Weights of a small transformer language model.
Size: 10 layers, 4 heads of 32, MLP 384 SwiGLU, vocabulary 2048, 2.67M parameters.
Each number is 500 + 40 x the weight over its row's rms, rounded and kept within 0 to 999. Layers, rows and columns count from 0. Numbers have three digits each. The size before them is the row's rms in percent of the matrix's.

# layer 6 MLP up, 384x128, rms 0.134, rows 22-72, columns 0-127
105:481500448449549431549490409446527518439438518582549536459458486543488564491469468543463481480469518454488501539472459537540520480448426490493407497464522484593537511426504458537514520541521447471616588469506473545476544507485486499499560497480457512523488486547507485441608563422498505495559498522513486480498504495540504565488478512496537513512516509482511492484490488520453579484543
097:474517522495470593513488463471478523504577494454406439437506437535599535546531569507478498527524530545540511526456487544423478466453515551511517481508496497425453478593478505480454459511436482500546535504514527494475518521418412515469475499495605514497518445506474545507510542498455504536493483494465494496526488418520428484551573425533545500482530491527439446509534522529508504534544
098:513541541511473415515564530477438512435538525505499494556502580524432505480453495496515434500481482461468420532467527471520493490450483540479562430534470434544434538523537526494467528537475465465568532487553478487526492467551427550475487508458529513545442486501527540458489525519516568467478480415398483477528563518488527521439517532509481422501514551487551423501557485472538502462417
096:469477485451509484480442535479505510472483467467545522445515476477447467454533482535515389503471449564532477512483480408448520481541524471516514505547492574455482473532434552506519472546486491530437521533514474526493551515542515436472479482505493559520533580522533494513540553411447427443570522528493476498526462506454511593520558526499482444485437524549559532501508439625515503490465
112:474513487469464489497467469442540553449544432491522461612481502508530484504515533570541410489449494523458430485519473551456519516522509487519440429508496472549467512497514539433451457513514397456471521472514506538527488503563542432466488461489571527540426494513525488551496547506461573569479505514458539553540549486526587539468525438513532479464517559522450513498513458471413473519474
094:468561540502462543507454556506484480495600523431523448486458515520589433426481526496455494540514513531521535492460510479480511487494531472578513489501481474492421470500493514505472490427502501459479548513473516417500523509517495444427469533497534517512495569496459490450495513514477461562494548506428451467534544461541493515478434566512426561500498466513456487438592468437431522571591
107:470471577451491477496431523533558546428435392501459470531446493585468522506537466555526433519500545454475479470462493544440531464490518555528439588452525560526541493434482492497496535529445524498551456503472481532503508514418502488463474529461499512458550511497534441542516511501481545559500502530493507533516508477510523511515533569522489418470486507468466472459577538523541540594424
093:540526485515494493499532452460544440531584499470473496530497595581467493466441474466544504544552534468512474468542484576559540423484524461492484475517498474533504546553525448567471549465487461538528484542518523467485527466461489492497547455453564497477500500427516476463476502539536433506489513506467483560565521512520481480533493543490391561464540463618430508519613502474486501520487
090:486480472424534529525530519556533506529479516512477452449522476436514516531473480494486510501544492422478559505410525441495455465476482426512584598498518502508500518439514494474437463545468545546521485526539494534500468461434475543520513420494538569483499555439400480498466469507445463415527518551522542430494516509434513569488499524481515482519572526528482493543498499520522593427457
103:454521489572494593508513513503530458517457493455499436500476497494502488505540470514451521501532444513484494464483471489474552559498540507505543547577527492479500509553502529502560461443509470408452481490441497511484524554491483455426510559453532535514580458631506501502482519487444514457522549511469468466430418506476559562537524546396458591503529510437541471474492492517492448528543
092:481542477502540488518502468510484532519543452501474520495501447488502474482583510531538555436423496468482488535477498459451515493516468533457545488551480527401466462513458497480502468504478522435498493523585492484414610566485490427503484531483497416516546455463548447459477420480537480462407492527499474486471503553489527552413561450515454459480567446541505455549441489492472489533451
092:493530496456436484514488512557421447535486500455468427460476429538525573507506577480473436504501456506526451481496437513539468508495474458511431487434487502494505446503462529548472377516492449519547530525514462506470421540507544481473578437489480487534571540524455580548501494491513486503488432519459513480563472574522551500561516439488468514514547518553452514545524490556432477515542
114:462526569526498458473478460492496503567497464497549456559525406552513528493485510527475481574511425511544537447457536464517425489515504533469548507507524506438521488563487460439521517543561565500436523526552451516429549508502538525568509551471489491462452520524527455456475550579468477542519505464485501573498518460553454440445502471502474401421502525475466503525495483502558470528406
101:566476492583445467513497435520513544568589495459507421491488474554440456466451482556522501475556573458516528464460479551451592539500469551564490467493539501483509497493523539497497482519500463470467554464465488519504454507514530563486492380455507480513435580540527536490555505524497465515531516537516496484596527463423505502492546543547496504505577489528443489469538556468547488483535
116:447485518549475486549478388559537463538506424576488522437512546540486519501494414495490458485477492437518491476492466514466536482425435558495539574524505507475495512452458502418450546502568506480526481423473455506464462486448535557457512482496478480471536443469481503495476424489502554567535439547572535489563533517551551507497555555513491560528508504463507482456580530539521473492518
110:511458495418542498506496407520473479565424517573590446421553467535512500472495520523443502535478549466489495451478500490594552464471444462524464492518527471519497490501513540471485545525465437490513501476509534471471529519452511529492518541487453478509509533499472500449567457408479531464517470521532495460530533561559527532516517574516584521455586492578488498522541415571521492534558
095:521539460565589510488588546556510502535551422530468562492575517453433445490480471497490505511483502488480470476495539464421476494578424498505535469516556460480462547529451444458545564491501517467477560558519509474496533451472488485545472481500532499505575523489519487597499511484462450454531469535496496569453480479463564605551481482514518563452485461526452481544559531456494498481473
105:509538487478520447436486445529483512462477552505429487549450535467490497517481429487437530517508465442498466442472468521441480433556542451458517584480509424435496465437547564484451495504510541484530483459490511566433503449507496506481467578480427425539526499517530551510443555485492498516490480467564480486522522402539493481453552527452500501531510546429447454481499546508414514539464
094:485515482437526522504434477547548494556471485493496562465508510470501568511561423493560557521409474539463485498510474524477479522530439499527484544536460487491539439480475495519560444478436503517511459447430478555477509465532527440444524522511552517519510514556482485538530504520495529490402443497458417458449508537538526553478415501439538513508450532523556552437391569516495476536500
100:517520482526484513529473510472530584487499482488509489479479562477588497577521522529487511474481497473543516460527440502506504437420499459515488512524418577556549460494518496532499427549451480421461490490488559521498484457476490481507510512490417559558492512439504501448445483476547393470518481497427471601570509475489453484601519432509480426475442476496531495468505529527568463493470
091:483525533468529523508515476580468468563461466449450483459418467504522540489485439526509534530467507519553514535458583545466483486475524442547475418511500459480496489477511487612505553508450502509468475418604549522485516464531548480489533551489536476470558464549494523465429483466465543467458501459536405586457469453507498484532531479521522490533525473525497552550480486433547506562433
090:447505538486531497506577490539479518485525454562520474539499475414514497552474474463501521501520496531515533444453490398598475592566511501541514495549456512530523524566571491574525570497470524471452477543536444524450478479477410506485504491485472505532484501552500512442520529521392512462527488553471478474477495465554487527461471561507525500466552532555445452485545501474555598480462
095:514516508573484535473570493494464470526559467548557506473459542537532466467457497486551501495522514428556495527483579476475487559548540473566561443515486506477509523538483533452413459535474441550506471521525540506510504490479530497507514560561521465511504434553519536486495462508543472592530410497476415545551525501540513552526479554441467533519416461552473448512452518535447474409528
088:527461559506446469507531499623509449487511563470497524565543422477506530499457491518511409571521523438547500484476491572478477480480498445478496607472480462475504470498537499461509500483460493478465535548545526491420553434540534498468426479467506490522442467487498538475481511509575484434448536572564512534523529470493488517523482560465540539504556542572525520475550436524468468437503
112:541517466541510502482496495482430514545551542558491452479520540530442559577470609469501493484492526526544471522517487497501478486490505503423543505407475505479510466513560486487493445533450422537499500518533520456448516489507472509507442466540496481572482579530531499522424525510472443440474470574513477534523514527478475450536444522420493460509445526522467489491596489582490497488368
108:482516538535504582499431480519456474534502490441499550436498492491541476468453483493559485555502495488514453555493445527495470499469528479475507507521431499556520547464516450437478453516500496531551472563512398512491549515440476467421572562448543568485489509470477473470437536435581510547514587476482511515471475578508503553546472503457568528567453469468562562470530480561454501509516
115:546529582504533495510525477476528509477541490500401465567468519517523480460507392449504499517486548482398596532515475507494509488525588475516419582476520506446476494515425502458522582554530537528468503467530469507491585534457479493428548535448491477475493409513493473528535490528534478495477509473469488443485473512523524508550479481442482542543577521469477497462519527502395481485503
092:516462545561504490516550510471405512547459498534552498436467552540563511502535496529470457505509494509525505421491537487475489485440510484540574602508451537562507495492458533525480525453475599411526526489532539498457513478544453561563495491454576500429537490499487497490569476520495539494461489447453468512485504539541543540506463507589493573510497485440469468496487473455410552570495
099:510490481545516503511475582575517526517515544572455427496425528445484504544486497516522485598475463517473513517514483543526526491509551493544487571499510522507572491476484537484503528530520555554553495541511528500547499473469463516543443520516519542497593473485525471561507549554610505464508508479499470584430543529478527533525548449436486417507404533532539513550447541502563535522439
107:500470559536533516516543498518549579517524523457487448511493458454496525505473400485455509488541506523438481422565557501478548528550547419547586389535417479428437520523487437418523471464497534510487458535549548522523542492467483406468505506459468489507472480496485546479525523501546514512496485457514551524470443531493511479527584486530538473522443531547482485525480532539536562538507
105:508494481508487516496450518430507440527524519428452478459494564503540488559508419489482493501523451546514508491447509508517458486548533488518566444474585550449608543444471469452456423503526567522536533567555553482487509510456445512478416519563590541512503532552531416473487546510503530482483441466495521491513529501505475444440545470490444519544519557522540501505533550477576490473473
092:573437572500467561452544566492557486484546486525535450533479587502478516458512527527540476461417521449542535530524533474568565532491540532543501411475523463499418491566562504534501433594518470517551527531508519556517530485466467492536498450468529488395521469539515533480474534579498518486466482544482486546500532502501472508511546441510539573493515478505524431507515474541517503442552
089:497457558451527483468548542523507443458487501561521449425450547482414490480519493448470522473516538456549483444525491514529599506458525565498476499496544490461534481524522516445500539517533498474467543466507483442549440472500468546491524430534460442512541521509495461565501435531567531507531530488497501457475429585463429453432554518500547536462466479444505469431523454509532484389487
099:484479452494488445507524500468541512441508507404505400496490521502465442501496460528501469482501524495468545424524505562456558561443483465567501464528460464488540561425576567547556484522528422510526524527473510487510503500464573523480512546540471443407476467551508479506524519521487523501561564477463556514458558442441424466498456443525492443483452510482468589492510462546489514469498
092:469468506482573428460570525523572503511518458615509431518425586466499457476527493479523524517490558507516523517525439471557557490527530433622514550491492458476533505520437417463456507502439489482442488440526565513481502454541481486525508432465497520495489458499504472545498534533485576515532480538478482484554455510531561523499434543463448541456482529471507567462507475463479511509528
094:475542562530487536502523505522583489483530479534558526431542556516508443572485459457522524506519501513462473520498529494479501467503537527399468459466525477578517587448477512435543455468554520516506490541453480506470552489417501489499523551528502505428494488506505449559540532487509453577510480546461475522513455518489514528521400520394481633548493435500512480453498529481509474550474
100:500487472546393431522522479480471533489563474549462437359460425478467513431529508472534499484505498527413448443503482539503415502531506483460504478489526537584552522521517492564471517448485482560521499493474459490501481503500490515554447510539425524498485541499508471539550580480462494531529516604570537493517476412538519475533473483533481512526455512504535515475462529449516549513460
109:566468596444456505500480541525538484559519498513458463507462505536521572470470485513480538566521532383470520511519437507532508529493479479468519548433465415522536555540528552445429451561480432504487527504435510475469542465485477461544464457483482576480429485494509461499472493569496519489444488445410454477539491525442530560469468509522498516450501578577521451519477473484493494508523
094:481561456514588500500501503549423444524497500500430517484474480531508517490511464567540521561508481571505540478489541545542501491504478537414560525504434541448497582473599551505545487445430425522472479491531445542469533492486534512520427550536504488448495513490462465510445537533469440568472522505516476482523393462508551530468416545482503552491464466517507484565485458463488471552490
098:471524497548470503492478589501566422536445458536478550434558555537457498543499504529459473463476549539442535527529511448479473537516464510525447484497450489484478487479475539548493496440464439491457535489486475524506537480520505514526553537468579536459515525504471442467506441409521521508514498566545494634532545506524471523543487489463548536484548474525610500466522488567493443563567
096:484451516527450476478560524490512522457440466565573550493507537462474505505458468566460532449506434483554499411544511560555507504513481561448513442522561560541464533436492538482464481508511522421456482507507512520477494482498527537530503595538426548481522498519530539554477467466527577467496502504534563510557508527533513425412552467544514533475448550540444569523463509518555553527501
094:504522404489572484529509440497515467514539506479512471530457461518471572501468457485543564502466477423448514532497517507508590564521466505506447465496491473472491488523513514475500548503495549481509447448481514482518438539516524520495502515521494476410485452478488424558459517546514576447493456574548511503467518531546435474523541488575500385534503522522454570486482563468624464507556
097:510457453451521455502541475517551481521479562439531493502560473509438437550556426505466500520490466512512446491509414510514513535469500557460537552541611506466463516553476542450459508499479526454464490484524438515529473549415508500458510478549530476431467465502478484527508543501533551550478440546531495454421483438490459533438471544403517496519558560483545463436473478558513550518465
102:417525533488446464469439504651479492569523457469433492460501520457512537488506466540499483488469496482487496529506486445502442458531456500540476472525562575470513479492506514431462493499484537571465496518551491500563535465501548516633521539448518455527525513531525512517459490513498439483537521517483522551531513534474529439516496429469534443514578556465437418469520532437504494544476
102:459458497507546515519471536547485484540460536496439432490515524530495493492477532490467541478496510463468558473538431503456514465539472546549475520505490514485518432588503478568508489484459510470420462456557588512518524555515491495484529586484481528502556543529438500530576443452474433435488506464515479501474412535559508526535462506497536456479473418489536589401469581524480466461544
096:499460476530493516494598466494474475597495507494446501431485535513520493462514485500499496579415510584521499453528459502497536468529520547478488462496463424576501551463521470440521416466488485453494520488542452565551536533491520521457480508524535542482518527451510543470495449556500604464513589538467480437547389503509524531436567453521455491478490470520527522465573482496508522471484
105:483514487510534457497547467497516449495519560445580445515514495494579484511417450425462457479517462454496450504505435490496530486478547485555487547435515464484485561430508527563528454456493491466528501518508495436512479512532551559532486500541532489570526457495523557472551538450565470514475490421524525451513515610454479504436490478511466593495519471578554464452537578514508466488547
098:454535485450514468508520488438463575473470505549525442509454495519457551434507619443483515529479456535531491460496475509544560468539427538486578492562438492446570485456538595425540532430455510526486581469537547537502486496489509479480507475543449501524506545449521540487489492469492523488510536446515583516501475518504436473494569506526455562509482479492507540472520447464550413483500
097:461499538578537519488528503409491489549503567509557509462499494560487469518538516569483499481570521514559462519458511527506549504482521565489514509504502499490492427463531546501456461486497450460490602521557464538501490538516510495521504448515498551501450542538556410499427498472515583501495466482457527439581482428544542504522554555519397512469532514429474545507541495557516533593523
094:336519496486526494503485439532523570521480491538527404453508496468555589564539563491495448517552443507511523520486472540502472501505481535490508536490468538533407487519483567492483513589462448473488468448560508507530495509502555464494452446487463495578550503486541494471473558543461534461515458490544474505476547442509458474483462522528527455526502485525509529480542456605471526522551
098:489438608550501499551485545401481479517466432482513487527447504510507521453564509554480564480473496516544458520496504438514531511471482483535476517487541485540539544486522496541489553432515446601563521449428489502501600454512422503548532541436479510486487539530497464485504459533494487523480594505528481432515493506475457422515453516506512563492562474514497527589478459578509502511537